{
  "n_layer": 13,
  "d_model": 96,
  "n_head": 3,
  "n_kv_head": 1,
  "head_dim": 32,
  "d_mlp": 320,
  "vocab_size": 8192,
  "activation": "swiglu",
  "norm": "layernorm",
  "norm_place": "pre",
  "norm_eps": 1e-06,
  "positions": "rope",
  "rope_base": 10000.0,
  "rope_fraction": 1.0,
  "qk_norm": false,
  "attn_scale": 0.177,
  "bias": "qkv",
  "tie_embeddings": true,
  "parallel_block": true,
  "init": "normal",
  "init_std_qkv": 0.0757,
  "init_std_o": 0.0,
  "init_std_up": 0.0757,
  "init_std_down": 0.0,
  "optimizer": "adamw",
  "lr": 0.00189,
  "lr_mult_qkv": 0.4,
  "lr_mult_up": 0.676,
  "beta1": 0.9,
  "beta2": 0.98,
  "lr_head": 0.00943,
  "warmup_steps": 214,
  "schedule": "wsd",
  "decay_fraction": 0.632,
  "decay_shape": "pow",
  "final_lr_fraction": 0.0,
  "batch_tokens": 8192,
  "seq_len": 256,
  "doc_mask": true,
  "train_tokens": 95430000,
  "steps": 11650,
  "dataset": "wikipedia_en"
}
Each number is 50 + 10 x the weight over its row's rms, rounded and kept within 0 to 99. Layers, rows and columns count from 0. The size before them is the row's rms in percent of the matrix's.

# layer 4 MLP down (transposed), 320x96, rms 0.132, rows 34-67, columns 0-31
097:64 58 52 37 41 48 27 42 42 43 65 48 27 41 50 43 53 42 59 49 46 49 40 53 52 52 48 54 36 37 47 36
095:61 61 35 53 49 66 56 64 58 64 40 40 48 41 64 40 47 45 56 69 34 43 58 51 46 43 64 51 45 58 36 65
103:43 33 63 63 53 33 55 54 48 63 55 64 52 54 42 61 43 36 46 37 51 39 62 45 77 38 43 37 51 47 47 40
103:34 51 43 29 39 49 51 49 39 35 44 50 57 64 46 50 54 49 59 46 47 44 37 46 47 50 73 62 39 32 59 48
091:47 65 41 55 45 34 44 56 48 39 40 42 47 40 46 65 26 42 48 49 59 59 64 38 50 42 48 57 52 39 50 44
108:48 47 36 38 42 39 45 45 48 54 53 53 42 47 40 56 52 60 82 50 46 62 43 47 60 47 40 34 63 42 38 67
102:42 51 30 33 49 46 59 58 45 50 61 36 57 50 58 62 56 40 58 61 58 52 43 52 53 59 70 58 54 44 52 45
099:44 71 57 44 58 49 55 40 51 39 42 46 45 46 38 55 68 67 59 49 54 53 55 45 50 39 31 49 38 39 60 61
099:50 53 62 54 48 44 46 49 41 36 58 42 63 47 62 58 53 64 49 65 54 59 40 45 34 49 67 51 44 60 60 65
095:55 50 47 51 63 56 40 55 49 55 43 51 57 52 71 46 52 60 56 49 43 42 58 68 57 47 53 46 40 61 58 49
096:34 37 45 29 43 61 55 54 51 61 38 69 26 75 60 50 49 53 49 43 58 35 48 45 40 54 54 47 41 61 62 50
104:41 46 61 37 64 51 32 52 46 48 57 42 57 45 46 34 44 42 16 32 46 37 56 43 51 39 55 51 46 49 66 52
101:42 49 49 46 37 46 31 35 41 30 39 57 44 49 42 71 45 36 50 44 57 45 53 45 75 65 39 46 51 43 61 72
094:53 53 49 56 48 54 40 32 41 58 56 31 49 41 57 47 57 44 49 39 21 53 42 45 52 43 69 35 57 48 56 59
107:37 74 58 57 50 53 57 57 67 53 65 61 36 55 39 49 45 47 58 44 55 45 32 68 51 30 52 56 39 51 44 55
113:49 47 76 45 52 61 35 40 63 50 47 44 46 50 51 68 42 57 54 63 44 61 49 51 53 52 72 57 54 61 62 58
098:52 42 40 68 39 27 53 40 45 64 50 48 50 50 45 57 47 55 43 47 63 61 51 65 64 47 47 57 63 59 50 73
101:59 42 52 39 53 43 52 37 52 36 42 45 45 43 46 51 40 62 55 39 41 58 47 60 39 58 50 69 41 35 79 48
100:52 44 59 55 60 59 31 49 56 63 27 48 41 57 43 45 54 56 49 47 33 67 51 43 40 59 55 50 35 41 46 61
087:53 49 58 45 41 54 37 67 48 48 47 58 59 62 48 73 41 47 53 51 47 41 42 51 43 50 37 62 50 52 52 40
102:48 61 44 43 47 46 56 55 72 42 47 69 22 30 51 62 57 58 53 51 44 50 59 51 57 40 63 38 58 50 64 50
099:61 33 51 66 51 56 42 54 43 44 47 47 38 50 36 46 38 42 36 61 41 55 52 46 50 52 52 65 48 38 65 80
099:59 45 56 34 32 45 42 54 41 68 85 39 39 57 58 65 40 45 37 54 41 73 60 49 45 46 61 51 50 48 70 48
105:35 47 60 56 74 62 60 39 54 54 30 51 34 65 53 62 50 50 41 57 49 45 43 64 40 54 56 45 63 43 47 60
093:47 51 44 55 51 58 66 49 28 45 58 44 35 46 67 37 52 40 18 62 45 48 61 47 63 49 57 48 44 43 44 43
099:51 54 46 54 42 46 57 54 50 50 57 58 34 37 59 28 43 43 45 57 52 49 37 57 61 59 56 47 68 58 25 53
102:50 59 48 36 54 49 62 45 56 37 34 67 42 62 57 59 58 63 54 52 60 66 54 54 44 51 34 33 61 43 49 66
092:50 47 55 66 57 65 46 47 48 54 35 53 56 36 68 49 45 60 43 50 56 38 50 62 58 36 28 45 48 61 51 69
107:45 26 61 21 44 32 58 59 56 55 48 51 56 38 47 57 56 48 45 48 63 58 51 53 40 52 50 59 58 51 64 41
102:44 37 39 50 42 53 42 44 37 51 70 65 56 48 45 49 63 36 81 53 58 53 53 35 52 60 58 58 60 54 67 53
094:51 52 49 65 51 42 74 59 51 37 62 55 58 52 51 51 42 61 46 50 61 46 44 44 48 53 49 61 57 50 54 45
106:46 47 37 38 47 51 54 51 48 54 50 61 46 29 48 51 44 44 40 50 53 49 57 53 45 50 51 19 54 67 59 45
103:54 56 43 46 60 44 46 52 55 76 36 50 32 70 61 43 63 54 39 55 59 55 54 52 48 54 63 51 48 62 60 56
102:48 54 47 38 60 42 43 57 56 44 68 56 34 69 54 42 62 58 48 43 47 56 43 58 55 48 49 71 48 53 61 40
# layer 4 MLP gate, 320x96, rms 0.115, rows 35-67, columns 0-31
097:35 67 59 51 48 52 61 57 47 37 52 38 48 57 44 50 56 59 51 53 47 58 48 46 61 39 53 44 50 66 58 56
106:46 54 51 48 66 55 31 39 59 67 52 45 44 49 42 54 32 63 49 57 54 28 43 51 67 52 49 73 41 53 40 59
103:35 51 49 50 52 56 42 36 58 24 42 33 59 49 48 39 47 49 50 36 53 37 60 62 60 41 63 55 46 40 52 48
104:40 43 54 57 60 57 51 51 39 57 37 73 42 54 48 53 50 45 57 47 57 32 45 40 42 48 41 57 58 55 69 62
100:38 53 42 48 46 28 51 53 51 44 42 55 37 50 63 54 51 66 54 38 69 49 59 60 40 32 62 36 49 47 45 52
098:49 60 44 58 45 52 52 60 63 44 65 74 50 48 32 51 65 57 49 33 45 30 40 36 38 31 45 42 57 56 49 49
103:68 35 57 43 53 61 49 43 54 50 53 60 42 61 64 51 39 51 41 41 62 49 38 42 52 54 39 45 46 58 56 67
101:44 45 61 50 57 71 31 32 52 57 50 48 62 44 49 50 42 71 58 61 61 63 64 46 79 52 59 45 37 55 63 51
098:61 48 33 52 55 44 39 53 67 65 31 33 49 54 71 48 51 49 44 60 47 54 56 50 37 57 50 63 62 54 56 47
103:48 39 45 39 46 71 59 35 45 48 50 80 51 74 56 57 43 58 63 62 41 44 56 31 56 44 46 42 57 75 57 52
099:37 42 64 43 45 44 45 54 53 44 63 47 49 57 47 40 51 55 56 72 69 34 54 47 61 49 49 33 30 38 36 29
099:48 46 53 43 51 31 35 34 51 31 45 63 36 65 44 46 48 38 43 60 61 41 50 45 57 49 43 34 46 49 82 67
097:56 52 70 58 58 30 42 37 40 58 56 59 56 40 39 60 50 55 67 27 57 35 40 41 61 45 57 62 56 57 46 50
096:48 23 59 61 35 42 46 37 51 38 35 50 57 53 35 60 61 52 61 54 38 40 64 45 41 51 52 45 53 69 56 47
105:42 51 71 52 55 60 54 32 54 50 28 58 61 50 52 61 50 49 61 61 48 59 50 55 65 48 51 48 45 54 76 59
105:58 56 39 63 39 34 52 42 52 36 44 52 26 59 42 69 47 44 70 51 48 54 58 52 50 37 44 37 60 56 62 33
103:55 33 56 58 46 44 28 45 43 54 45 55 56 61 47 67 56 56 58 43 61 48 49 44 55 38 44 53 50 63 47 64
099:56 37 61 52 40 43 49 71 48 51 52 28 39 56 59 76 28 61 65 49 40 56 43 56 45 57 66 35 60 39 33 50
087:70 50 58 48 54 51 44 58 53 66 54 44 61 53 48 64 55 60 48 51 49 55 52 41 47 34 39 70 53 58 59 52
097:54 52 41 58 44 47 34 40 42 44 57 52 55 61 57 53 39 54 50 62 58 53 49 45 52 43 45 52 41 59 51 48
090:46 63 35 45 49 60 40 53 61 30 43 64 49 39 48 33 50 56 69 58 70 41 55 47 52 52 48 58 48 50 37 34
111:66 45 57 68 40 60 64 44 55 43 20 49 46 61 36 50 49 37 50 30 52 48 48 31 69 55 52 58 59 62 38 70
098:68 29 48 61 57 46 53 73 46 49 46 54 53 60 52 61 51 49 55 38 53 50 43 53 49 47 48 38 44 52 47 50
093:52 22 58 73 54 63 40 48 57 49 56 59 49 38 46 45 41 53 50 56 52 43 60 39 54 57 52 61 46 63 54 54
103:55 48 47 49 48 52 43 62 34 59 38 61 49 52 44 49 47 58 44 52 42 45 61 56 50 63 53 52 60 43 59 36
103:63 41 45 39 58 62 39 64 58 49 47 62 41 45 77 66 42 57 39 48 66 62 47 61 46 43 59 52 61 49 53 63
095:45 44 38 34 46 56 41 55 52 39 61 42 62 50 50 56 48 54 68 45 38 41 50 40 49 58 47 46 63 72 61 46
111:42 39 47 49 70 73 53 33 47 54 41 34 63 59 45 58 34 62 57 48 51 56 58 46 55 41 35 36 50 35 61 40
098:35 41 61 67 55 58 33 52 58 62 46 56 43 48 69 73 62 39 56 55 53 66 70 52 49 47 61 42 47 58 47 59
101:50 47 48 67 50 59 43 47 60 48 58 45 55 40 53 45 45 39 63 49 46 55 37 68 62 48 52 55 55 44 41 56
094:57 35 43 49 60 36 47 41 46 40 44 43 46 67 34 51 38 51 51 53 57 52 39 42 47 48 66 47 56 56 63 56
102:36 42 61 58 29 45 38 44 56 54 44 48 28 50 67 47 56 56 42 53 35 58 58 66 67 65 50 59 60 53 50 57
099:32 44 50 45 49 65 57 41 51 48 50 23 47 62 66 53 45 58 48 27 47 35 57 53 54 63 53 44 59 55 46 55
# layer 4 MLP up, 320x96, rms 0.106, rows 35-67, columns 0-31
097:40 65 60 64 57 65 51 51 33 54 53 49 55 53 45 42 58 55 49 65 54 60 32 34 74 51 63 59 51 50 47 43
105:33 59 73 38 58 39 44 56 59 37 53 43 35 58 43 39 54 53 45 47 51 45 45 52 40 48 61 54 56 45 38 61
103:42 72 41 69 32 49 39 53 51 70 66 53 51 51 54 55 57 42 47 40 64 60 46 47 51 44 56 39 56 63 49 45
090:56 46 39 45 50 49 59 51 47 44 33 36 53 67 65 53 37 62 56 48 45 66 41 59 61 28 48 56 63 54 63 48
104:49 45 46 60 48 52 60 49 63 37 55 50 53 49 30 63 41 47 61 48 37 56 46 59 50 65 45 69 44 57 50 53
098:44 40 50 29 46 63 53 41 57 40 48 58 54 31 52 48 40 47 47 52 68 50 54 28 47 35 46 50 44 71 33 40
095:36 46 62 39 52 49 31 53 41 47 56 81 57 50 44 42 47 61 63 75 52 39 62 62 60 32 50 51 54 48 59 38
102:49 52 41 61 57 37 42 45 23 36 49 49 33 49 46 58 47 39 45 46 47 50 53 40 48 50 70 62 44 51 40 40
096:48 48 58 49 41 42 37 51 69 48 43 54 60 51 28 39 49 47 63 49 47 61 50 49 43 42 38 44 33 45 65 61
096:58 54 61 49 50 39 47 36 34 40 53 53 64 58 68 61 58 42 64 67 32 40 57 63 36 42 70 40 59 55 42 44
102:42 37 45 37 59 52 29 47 44 48 57 57 21 39 42 43 26 74 43 55 51 46 69 44 54 52 63 59 41 53 46 55
093:64 59 53 60 31 71 60 51 49 64 56 27 58 54 41 53 47 50 65 38 49 50 50 46 51 55 54 37 61 56 36 47
093:66 55 57 31 43 45 44 36 47 56 64 52 70 43 62 45 68 44 57 50 54 53 78 48 58 48 42 62 81 51 57 47
108:47 59 40 51 35 50 62 64 40 51 49 50 40 43 50 45 45 22 28 48 50 56 57 49 46 73 47 49 41 49 33 46
117:43 59 29 64 43 40 49 70 39 41 53 59 54 49 53 42 41 45 64 40 44 44 68 50 41 45 53 53 51 51 32 63
096:55 58 33 63 25 41 35 50 53 52 53 60 44 61 53 44 50 39 48 51 38 50 42 54 57 58 27 49 50 54 46 51
109:52 29 54 45 35 33 42 52 70 29 43 54 51 64 51 51 46 48 55 30 45 57 28 59 58 41 54 47 38 47 42 38
102:91 51 49 50 65 40 56 52 45 41 54 65 38 54 55 65 53 46 52 42 51 29 61 46 45 51 43 46 58 64 43 49
085:39 61 36 61 42 28 39 55 63 46 52 54 41 39 72 50 43 60 58 52 52 58 25 56 36 67 46 50 63 44 52 41
102:75 42 71 47 53 55 62 53 54 46 33 37 48 36 59 40 52 42 41 55 44 43 49 47 59 44 40 57 67 53 56 53
095:61 41 56 52 59 46 71 43 45 43 36 54 40 55 71 46 55 57 48 66 32 53 60 42 51 69 56 45 72 37 71 55
103:59 38 53 48 54 48 58 34 52 28 48 44 37 48 57 65 65 64 48 25 54 48 31 54 66 54 37 54 45 63 24 51
106:52 45 55 58 63 59 78 49 52 47 43 52 40 47 39 80 58 44 45 50 45 37 58 65 45 45 47 52 69 31 47 37
091:39 39 68 49 60 31 63 44 44 71 50 45 46 42 46 56 53 49 53 49 54 53 60 38 26 55 54 59 68 64 28 48
098:52 41 44 56 48 52 51 56 49 57 63 51 45 51 39 58 21 38 45 47 55 45 45 58 37 63 57 55 62 61 56 54
104:42 61 45 51 55 43 50 72 46 48 56 38 47 52 62 53 50 37 47 51 61 32 66 52 51 45 46 81 46 30 47 46
093:50 48 63 42 41 56 24 47 42 41 50 46 48 60 56 46 44 49 46 32 36 42 47 49 44 60 48 59 51 52 33 57
103:40 52 40 44 40 70 68 52 59 59 65 41 53 54 64 44 47 46 56 41 47 61 42 41 47 56 38 40 52 44 42 60
104:59 61 54 48 40 37 37 50 36 49 58 48 43 61 43 38 58 53 44 46 43 62 55 48 54 47 49 49 60 57 35 62
093:32 47 50 39 37 52 29 44 44 65 50 52 52 60 43 64 50 54 52 50 56 55 46 54 36 27 40 55 48 44 38 43
105:52 44 40 70 43 48 58 59 43 45 64 50 42 45 51 50 40 47 35 40 50 52 41 40 44 53 65 51 58 59 44 64
103:38 49 46 54 38 47 46 46 43 36 69 20 48 41 45 52 72 44 64 53 63 42 54 52 52 70 38 52 36 48 52 58
106:53 51 56 49 37 40 56 50 55 44 51 59 47 39 56 47 56 52 50 45 48 45 78 69 57 58 26 49 48 42 31 51